Weights of a small GPT-style language model, trained from scratch on English Wikipedia: 27.9M parameters.
Each number is 128 + 24 x the weight over its row's rms, rounded and kept within 0 to 255. Layers, rows and columns count from 0. The size above them is the row's rms in percent of the matrix's.

# layer 3 MLP down (transposed), 2560x320, rms 0.0524, rows 1961-1969, columns 0-79
size [ 96  88 112  84 125 116 130 111  84]
[[ 76 130 134 107 126 167 133 124 178 111 124  68  92 127 124 120 120 155 151 149 136 144 120  93 146 138 137 129 107 147 129 142 135 132  95 117 132 116 145 124 178 166 144 146 107 115 142  67 132 175 124  88  88 149 142  76 123  80 103 162 140 107 145  85 125 175 126  84 115 107  80 116 137 144 164 125  86 161 124 132]
 [146 136 142 115  94 123 179  99 142 136 124 130 127 104 151 114 161  94 110 116 134 122 143  92 131 113 173 141 108 139 132 163 169 177 117 152 114 114 153 122 126 152  93 135 142 115 137 154 124 130 110 116 137 141 112 132 114 166 120 150 110 116 132 118 163 144  97 133  97 119 159 161 144 143 121 139 162 144 110 129]
 [158 127 142 135 132 140 116 104 160 132 140 109 136 112 124  95 147 113 111 126 179 120 123 114 157 124 141 127 111 132 144  85  76 125 123 149 148 143 117 150 124 173 135 120 141 144 109 130 126 152 103 133 113 148 110 169 133  77 139  87 153 127 116 153 116 113 118 142  90 125 117 114 108 132 160  71 154 132 143  89]
 [156 131 109 124 161 103 117 156 130 112 108 125 161 122 114  98 153 189 158 124 102 185 126 139 113 118 121 103 125 129 159  97 127  88  85 146 129 110 112 139  63 121 108 130 115 153 137 195 131 114 148 120 110 142 124  98 148 114 123 106 128 179 117  88 107 170  98 134 106 138  97 106 130 121 124 158 140  70 110 136]
 [110 139 134 138 145 129 119 137 153  89 110 158 108  86 147 138 119 146 132 117 110 121 111 149 140 140  97 119 151 137  89  91 122 176 124 108  93 134 128 139 108 131 160 137 155 119 140 109 118 179 144 134  74 149 164 131 134 109 101 121 138 112 116 127 131 184 119 145  91 144 142 128 151 154  81 171  97 144 173 128]
 [136 129 153  77 101 146 108 137 140 138 103 134 104  80  70 157 192 136 125 163 140  68 111 127 124  84 140 133 134 158 109  90 137 185 122 109 111 102  90  83  87 100 146 125 139 141  97 128 125 119 122 121 112 122 136  63 137 119 119 131 126 141 148 140 127 114 102 135 163 107 129 111 172 129 142 154 175 172 137 120]
 [141 112 138 149 140 111 147 161 143 115 105 168 106 137 117 127 105 185 112 158  97 115 144 155  72 157 152 115  58 116 104 124 135 141 140 148 126 201 155  92 127 131 142 105 108 168 144 106 153 152 154 155 132 171 144 102 144 123 116 101 136 158 139 140 161 151 123 133 106 140 141 154 122 165 133 156 136 124  99 124]
 [121 155 128 124 117 127 127 200  72 122 122 153 122 107 172  99 143 122 166 172 110 108 121  82 114 123 117 134 122 135 112 130 110 152  92 120 139 115 160 110 135 102 132 120 121 107 177  69 131 156 133 119 122 143 108 124 152 129 116 101 138 151 110 135 156 117 121 132 118 141 104 126 130 108 108  85 142 166 135  89]
 [134 116  84 126 186 163 126 108 145 126 139 153 120 109 108 151 168  89 117 110 117 128 183 143 153  99 120 173 187 142 126 113 143  79 157 107 135 109 108 141 126 116 114 106 112 138  93 126 144 123 113  91  98 119 138 110 139 145 109 118  81 123 148 112 197 120 143 138 126 178  97  82 185 133 126  89 141 146  95 128]]
# layer 3 MLP up, 2560x320, rms 0.162, rows 1962-1969, columns 0-79
size [ 89 120  75 128 112 120 105  86]
[[103 143 110 140 113 138 104 105 101 181  94 143 117 103 119 144 167  89 138 126 134 139  86 120 116 125 129  63 156 124 137 106 156 155 105 118  67 108 150 136 100 146 152 128 141 107 103 153 161 154 131 103 140 149 128 143  99 148 140 153 133 118  70 171 133 200 180 101 117 110 121  79 124 149 117  85 174 148 150 119]
 [131 116 106 123 131 136 123 121  98 145 123 117 154 160 142 121 163 114 140 172 170 132 110 137 119  86 139 140 106 113 139 133 103 111 128  92 121 119 160 119 114 113 127 140 139 129 116 109 147  80 116 113  83 126 108 171 121 124 132 132 151  97 112 163 121 135  91 104 108 161 123 105 150 116 124  96 101 123 141  65]
 [122 144 107 108 127 143 108 142 109 154 142 106 157 131 156 128 128 147 176 135 134 129 133 149 114 136 147 138 124 146 117 110 111 145 124 182 118 188 106 151  98 129 111 113 122 131 131  82 139 142 117 150  89 111 157 136 136  88 133 133  98 166  99 132  93 124 156 161 128 133 114 139 162 113  92 142 155 117 148 111]
 [ 99 169 110 135 121  85 110 101 138 115 144 100 105 136 112  92 119 118 123 171 183 128  96 157 133 103 152 155 150 143 104 121 123 117 129 151 132 166  98 115 100 127 119 161 112 160 137 129  94 128 129 108 115  98  94 140 104 133 119 157 167 102 136 131 124 116 121 152 122 123 122 153  78 157 188 142 138  92 120 176]
 [116 136 164 143 146 141 121 148 133  94 128 166 148 122 111 142 142 135 129 124  81 155  94 153 163 165 168  88 142 149 106 169 126 102  97 125 106 112 121 114 164 166 147 127 111 123 159 126 100 148 172 140 186  86 100 153  96 103 134 116  87 184  90 128 132 129 136 126 135 128 143 118  77 113 121 157 130 119 132 161]
 [134 125 111  98 132 119 122 112 139 148  67 107 112 124 156 133 139 126  79 118 101 117  81 121 106 105 134  81 136 130 113 135 109 111  73 135 121 135 158 136  94 120 125  95 117 119  92 152 139 113 118 160 116 155 127 112 155 123 158 108 156 108 148 127 185 142 146 114 107 159 126 103 152 134 137 126 130 137  87 141]
 [133 181  92 102  91 138 128 117 140 145 115 115 109 123 138 122  63 104 156 150  81 158 108 117 137 100 182 206 136  92 149 129 100 165  86 135 122 140 140 138 100  68 168  92 105 128 161 146 112 113 134 117 109 111 121 113 143 144 154 124 141 164 119  84 141 148  92 122 120  93 120  97 129 125 121 137 158 123 121 115]
 [135 143 126 125 101 142  93  88 112 152  98 149 127 121 131 139 109 135 163 168 112 142 149 114 124 104 159 142 124 143  90 119 157 112 129 130 159 140 151  93 146 170 126 133 110 130 169 101 120 120 115 151 106 173 121 163 109 134 140 151 107  87 111  90 136 116 111 128 114 127 140 180 133 161 115 162 102 159  95  92]]